config.yaml
n_layer: 8
d_model: 160
n_head: 5
n_kv_head: 5
head_dim: 32
d_mlp: 640
vocab_size: 2048
activation: "gelu"
norm: "layernorm"
norm_place: "pre"
norm_eps: 1e-05
positions: "learned"
qk_norm: false
attn_scale: 0.177
bias: "all"
tie_embeddings: true
parallel_block: false
init: "normal"
init_std_qkv: 0.0218
init_std_o: 0.00544
init_std_up: 0.0218
init_std_down: 0.00544
init_out_by_depth: true
optimizer: "soap_variant"
lr: 0.00324
beta1: 0.95
beta2: 0.99
weight_decay: 0.033
lr_head: 0.00553
grad_clip: 0.5
warmup_steps: 200
schedule: "wsd"
decay_fraction: 1.0
decay_shape: "linear"
final_lr_fraction: 0.0
batch_tokens: 16384
seq_len: 256
doc_mask: true
z_loss: 0.0001
train_tokens: 119600000
steps: 7300
dataset: "wikipedia_en"
Each number is 500 + 25 x the weight over the matrix's rms, rounded and kept within 0 to 999. Layers, rows and columns count from 0. Numbers have three digits each.

# layer 3 MLP up, 640x160, rms 0.135, rows 455-495, columns 80-159
452528427528496508502492483506476421473476542534512518525502513486508492491527490509469493497512515471464502481517492507499477512438539496515523474515531474498466531449514482515461473494518476519516485469543469444520500489527487466515471508
490511453561535464499544506485504446504513498517472501526491531497515462436505499476493523478503485445527511476510529494530475477480543505493455473525477493527514453487525472498502463521517437521490522506484489453477489492527495513529496579
506482469486540476516466520509461509487504528508505496503511502539531485492533545519489526472504456489509497532486513558480489474518498493490478503451471485547462520493512517510511472488465549517472492474421497463448527497537517509526459504
493517472465498530513508508490493481466496487507494532488463472507518479455537515514465485513520505519501536506539522485476509505509484518512486487501507469528471495486476453491512512456516500494489483524528506455500505540520466537515492481
454533464478475493543527486459483486468496501561475489559526462507514492532511498496510498519461499487488508495537439495529521476524485462509496447534483471515514526517546535529472466465505479496527463472549509477475527509520550487526470514
512547503490468426501533523498501520532501533505488504492498512523513513500526508492513482515502480515500518495510497532497541525477525489531506478501527498542529465467511482469492489464509448478492477503486581534515537454523496548464489487
492508485520557499517512434506473490497513477518501514510541508500513499500537495494485511485534464524509488479501504474506509489516500529492522465477567496494526508497518545471497497483508466484514509532500502461460477515538542502469473551
461464497529530503534513450526524492536495492538484516521519466470469468543556517541518558463493487510493512493458498537528564477526432471530480450444468491489484474498462502493504502509510509456514502469481483486475476513442535491542458495
493513539490510520499504490484494516500552517503511526547497509495524500506454494495497512535509531452513492470521498517492494520526471503477491484490542476467545488510489467466516500519489515483476455478526488522521490501467480477483489486
496521436507471509509529472500508501560489521482509453501491510502529495503516514527475488512505477482487508511491473496505490476475533478491543503486520467512535431556501488466515454458465476495536481462508506510524469531559470502522538475
495510518459476494473495519434444459459527503536554491468493539510475521486498516495526485490483508452477480500539484464470474547477483504545508489470474508497492486527508525477523498498506485504525541536497522499504536482480567500512543516
471540475477465519503516500510505492549484499529528466502491501498471510488476461502446499483491464478520563510485469475474523515508497562489517509476495529478518500499514522511497467501494494511538488483528534501495550489537451442485508480
524532462502540478500490514502445505530493525484536437523534481493473509515487498499486533515499482501510515469487473507443505508473489520477541475495515463563509490518503459504538514499504531524494481528517525488504497515462467491489465509
498537502468524489513486491497485504508505568480482491511541487507532488501518518490540523496522514501524498502506492454522510527517534535487498497467490531454512500493476488482538548445505508530473487505502510503481455477493535535496514486
509454469505479526469464459495482480515486504486493479511531494530532512494480507480485478488495492526521474524497545491498524508519509495468517506523505525509534492505495500525514522530506528481517483463489519520516457456503521570482537507
503509524543531461502501494505480474503485520513478483512569512516504479483460458562480493497506543476491502542483472495511470489479505525454533496511540512525525483477506507453499488514477505447524472485511488537449518483510431500540499521
461512493483527469480539527527517505488513488506501494515513527522501518493506494500466456506477463501480526472505484461462513495502529512502536479520539469499505497472514454508480486485492453465490458528561490446519510538458517511481511522
510529511524522518544533522515530482460462559481515456486545530487509447500507525466478511525541476492483489510512444492510492503506515476505510488527504491524507533502505508522475501522478536499491496519515537521472488450485513486493496527
504521504513514542508490520453507469498490530497514518524453538439502523500498486567485522562509511481522508477465464520491514543483493491512514497498532532546516500502513540504562495481509441462462522452482506498458494489455468464521514476
523487511489514552484505515546512534508509527513523509477464508538494518528502532525492485469503478494534520513441499510545507482491457497468502470482491477559523506511482514522516498519457489559521508453466514562497470485495531475469557492
447544469485539530508462480466447491518530525517448512511531517534504468436487495514514450487506508479523502523498503465496555495514534447496504478494526502513512499524518521526491498523498516462520509491495529454516478535456538524508498578
492512450564459525526515507497501502472482543495523487504475510467497505524492513506530526491505498499506502426531480498469527485490508487532458492534538514483523513468473495488510536507478496450486527528519506530513530492518509472534535523
466510510509529512505524519507508482473499466516519515537505524463464518504496476507497472501466503515484492489501505506508562514470449513513545508480513538499503495484493534490480506512494474492456487474502500483520490489494531537463506490
478551472487516486511492538547508508515519497500484514470493503493485562525512503517508491511475522489511527508505493497490490523484499477490496500459483503516488491494516456491528510482483474519501500513523514507473487485485569488518505436
478533498483487495534493528458532504497465502523452507539468463493498477495494498550522547556502521577475591535522485472521513500511501535511462500492528489495495522540477515503476543511513475498547485527496480504475529486522542463490498438
488478496536478495487534490522499488508519490479462479514484502513536528498483463494466479496474509508538501490526521477528490453453474522505509511480533474503479516512527486480509500512472487495461521462505528515485500483497449488502512482
524533524455505520513505480529486498504545543504540532531507476534502472460480506490514503473531513495485530498454543473501519516491510523484527456514511536509539503472455543471469548497498490495492498508543521514498494489522522536495470499
486527476472477460426548506488505498467529536489492495523485467453492500509552492503477478510484459505495495492517502477517532501486490516505507534524515509486514475489476508490512506515524531544513435528511543489484537496525504514529475505
512527532465485508497483560521511504465492481495489435544466522453504447501461524508474458497511494473471527470482511454492482527523466544501482520502492477479532455480477492473494479450479458534485514483549568521479507541483520498500455512
513518454501491499501497488510509498467547482575514506491494474532540491502487529517555485495570513500444535487473540468499454561513485504515525489549512484540516531496503482496492535454481485535513501483488518506479442500539518476499490552
489528470521492483535486565471489525512480508527523500536520503529482554467505458537542489506476512511488500491498514493481503477511488507481496490497489438544510505497483429496496493506513538499512498516471483453497481481495483506513520464
500551466526468500504498470522421499529484510446479473542502446516482515493511538521523550484552516527451465482508491486487519436489494491490499503493473496523526503470502550526515485533528523440497470535475500511495525487515512471524481489
518517525542528491538484489531522530511462481524521520499511536526456462560482500495514521501458458497507526481475459519529501468517471488504500532503499548474504519527508489462463552534503522494496500538524529510513509476449533474484537557
477501457547508507507514532509504505535516541504478520515522524462550525525493481481490457499507528497516559486475519541492522473554502473466524488515471490466494525528519529474483526510528532496485487491467526484428524524503520512503480541
473467544508520489440516463467471521502465519542504488498542467490480525542513474544531510531529467477516586516526552532518514553491509521511501504477492540542463496459505526491505498499507506498474488489485499468493510491491514496483478506
500526537506498496474536438532470506498531483531518484477476531531520542541468536473510509485554511480528492520543486504493555490501535465511559470546486472508493509487548529477478490499507457517501503482489496501478457477549510507515519554
487504447475456521519474496522469451545503543507463535510530474488532494480478466507549498466533545462499515507467462487525499494512486517483475499499528464461493542503532502505544457498514524537504508455576493525489505561532486530496452498
475489474519501525495476503520492516546531497465506491512552511510457443490542521501507547551506475461478495469510478530488532481524522482467443495541491457548483488464527489503516530506495520482515490477485522488462538501524501511533500461
494503496524516485503491473521485497545485517499490474522504546493500486465532480513481514511498469491485548534469480463499512515503550504439527445462483513528492520477464480492506525520479541461486526509496502516508486488503516514500465525
486503507519480503469455505537497501487536494546510473489496514484491521511491456502487456487530483471477473538540479503453541453471502538517464465499536517510533503478467504495463532499485452518494522495509478470459519498473513531529497488
460488461498521481503520511519473486515529464529501514507523486487460509490518490496474516516477540508500510518503499467479502522501482477575490486492513506534470533505483497470501477469548504547504479476519485479479496493470515509504497500
# layer 3 MLP down (transposed), 640x160, rms 0.112, rows 455-494, columns 80-159
509529525437470470485459499440490480444497537519499480497471544518509507507507498484528558477485497503542470501527488488447476534509537505559513529508487478511523501549500492498538481479490507520490471503525509494501482526494498534503506526
495522547468508472472520491503563544541535487473499491465476497527488479519488482498484571556435479513503482488512463492472567520469453489521453474445483500462464433516541487512493485490548495482503500495495499538494506492510532519526453492
458536503502516473544497465507527513511548420484460519546474460490521510511472516484478483465515508503521466503498566502514501483493457509466503457494499477450538487486487510503491509517519493464533476481455474494507498504517495453534473504
530469514493505468507505525485485468471512497509515509487466491526534487489485509500487487477491492479505476523479535521532476499513502457529513487529491511424507498517528524465473467504506484435542520494489480515512504507498505461518531542
486494495533489482506529462519502507468480507476531499478496538517477499433502491507521516498493539520526539548483502495455485479501496558488533514534485512504543506488484497515423552463519530485518459509516482491540450548489443482493513493
503519468473517487477503463528498496473512484483509492526475510488482481515479505475516482470499525502479519474475515552497522498515513494478511498499474478460505492535500535507513548536512467507518505513473500492463464512530471527492504465
497461508442522526492518520502522504468495509492498490501492517503488525506490499522474518525495528489519513496512489510502473475494469522488501506495469522582561523517465481517526499508525502508487545532432537465514486489473503474484514486
474487510526506499450491488501482483510464509453492471452474467431483522499458523521508539477477501542496512517541505542486457521482464486530518465514488497476473522494458532498507494504505511507536448476528477451490463515540492505493523490
493467520497456522489513467510537466508465501480535506467500485517538504515490499472506524576486491536528455475516505529480457469556486521515495475456472462456460512488478480527496524530488482496489529541504507493475465500479490501460524497
508501468499508479468469507487505512529485473491470478503442516544507521505551447512477496444536515473493519469504490519521508500512545514534498518459491531458505493477525508506484555443483453461495484479526460517515494481479498484534508496
487490513460469522498501496522461518513494535485553512494488500464512462482521518538491497538502489539469531504495484549514498488491491489498495470487492474514492469464528473511493494503533503485519492507492487495520537499490521513509469464
528460494542507500508499486512505479493476548497474474486486535500524464515477512488510489504502507462486495540459493510509509521504512507508462514530498468490513441540462502483471473501490505561496503523533498489449499485480514493507456546
521465520501495478493506515516521501492480467482496512512429503514505514497496516476470480546509529465496514517490505461541530509544512484523473494470542540437513492485507530503479518535468481511475522459494494533481510483464529552462499508
467464507519504528536539523488539516495508543501486511488536503494511553510525516536515494504492515525501489515548515482510544527533510521543482511449495525459500492501488540525496478448512472483509511541506499480500455500493488485468526506
500490496469531556525481482518504489484512452488436492496480520514468507520520503507529476530509498503510502486512477500486473502461464530513497488517535473459503491493477554511490513500525546509521489495510513528518500496508533517450490466
496485503501517512535537515525505493509468433517559492496463517502519520487475513512500470525515538504509482506519495522492465536538546505514512483488448496508491511536512546484533493527549515492480504502502527476512480485530476515512497502
530509502478475513447465523491523480518497480505485516517468506507476502512500500483482513520481489499505488500523492546544493498491466473439492521499506501473529483548510487508507511528503502547532519488495536523445455484477533519483512472
486461500545467545508468487498538499496499502543514465442487501522448478495472510482501515513529480475503529443498525533519480459498514494519485526535522503446502473520491513478511505511491481497498514517495464455503491492495482521513511490
525498503502481519528481520487504479506520508490497523516487505502514519492522540506499498530510537503498476467468454505529508512481509504497523483493498536664484525515521538519531495510502468457468512479538527489476453479468476518503520529
477526518518487473515506542526533519544536493500504478490528486506540527494471506434463488525515472479541470477499526475499514474529534521474499520507427500469524526492482509454465473491504508503513517485531532499512494495540502526474475435
515556535502486538528505475473459529504505542508552520469509544475542473521456474517501459473554508500509502486498480538523494514491520511468500480513447505481512501515520517533478446464509509488464511487468567525505516488489477460451511477
528546502501498482514502507496523517507493473564466481488494535531453507488506468465535533504512488461485476522480490488510500497513521531541543514514511489510501476536489469490473505484490547505482491495490502510499452494483549476498500492
482490520488513467519481453473477504503540493519488502450496473500486501509485451507464452515500503538518494487511493493505506513515522566491492515516512491471528481493518531526530440515549483511492469566487548520493486508535497508528525520
505500479560519511488513482513481536512522478512509496442482534499496516497469497457478479489518472492477495520478484486530486508550488470495581492472504506445530544462529462510519466532560498478496486510519481547503518480486529515524472515
473532483426489483463508511518523493513500500513480477498526473523529472532507495504482491463462550495486497456485516493546500524543454545479490519457493542486495554501493489466482511475484478474539531518480525494516502552499534511507509495
493465504468500510525500525464523520525482486457494507521485513510494502504515503499514523519506510503526483492498530523510485476490527472508476512526496517649486500521480509475498503509518552491481522471520484499531501494484461505492545526
465475488522482472505542495489551476474499513517509545499459552495540511486508527514502506483504543533501506545424505481468506505487511504487479460505484511507527470488507513529468508503521466536529526534514493487496490517485520495511521496
489421509478445504528504501501456488467519478496534463543509498457544536524479497505497502489521512520505492501480533454495482451487504473509524507531487523523506471503553512497464512472491497494504512508540486489506513504522490508509492509
495526486501529561524497536531502476538537494496458505516527487477469483510483450561493520514516457488458482482497504495523500561497458493502468481494541510512483467522520526525528519487491490505557505504488475496503533502481520511499477510
452476495485531528533556514471511501483489530507492435542487543531487507562469504556521496530487515524457504525488510570467501460504494479506501545509504519509512523506489476467486490523507492499512501519554503489533477535532505515481455508
485469492509514522493479475486493483501532496518490464516462468522497472487465489478498504550519472473503546482479513526528525465469516483548490527510455515489493463516539545510493476506542507512499493478557502495514498499499476533496454495
518521487533528489540482490496509549464510501505518523540491491568494482510478512459507480525496502488459451487517503504489479474459521519491442497509505459457497498504489519481521446476516483430482545528512494514495496494514510477553484483
483495530489476516484485559447473526547511550449486468489501506500465545542521495447505513482497517497518439513467548486495490540483503510471501461480505478476513467545476504512481501481503502479465517500484480552515487492532460514529514523
496483513485473424517456474456477528555508519494506503450517432501474533471439493480470489464511476511445529507518497533491500457458506533504496507510527452450476517438452520483489444547466468496479517507517445504509489511512501484528529450
485482506471492521427492512533461468450533526412473504503543520506480535500532504513492492493437477469494488488495517506492495484486498485476526519473476464548500459488525531489542522485510546492493551572490547455505507508530524492539447544
495471510511521501516488531501492504483501467519501505480547522494480484519499464516462498513504475529510510517488535526511470481515511499532497503494550480599558522571504496510508513486488480491511469501481529477512524503485496499508472513
496479483504521464500447508489503473558506476487488497485521476471451498504454515508432479542488460561453532514509471468517475536498531496483526568511501511446510498467512498499482438552513464519466490496541448530560476520489498481497530518
517493505540457446508493526508503482457532497555506465468494517508540497483522500437550528492466499466512514500438460488499547490476485445540484488508515457477502525502560530512499462499516512509469527502476522444453510523465542464549503499
472489469492462536452495492509514513504486485457527492466523504466552499482493532484528459505481492519460470412517485452474453521501545535469553539527475495513501509499501529513493534483503464484507487500524523445501455517498508522503507509
527497492547526492451538518505531506504476461492508509501481482482457513519539477474494552557502495493531496496447490556500477492487482499459495487548494492496568494436468513523524530538526478519491495474463536539530503490520524474508480575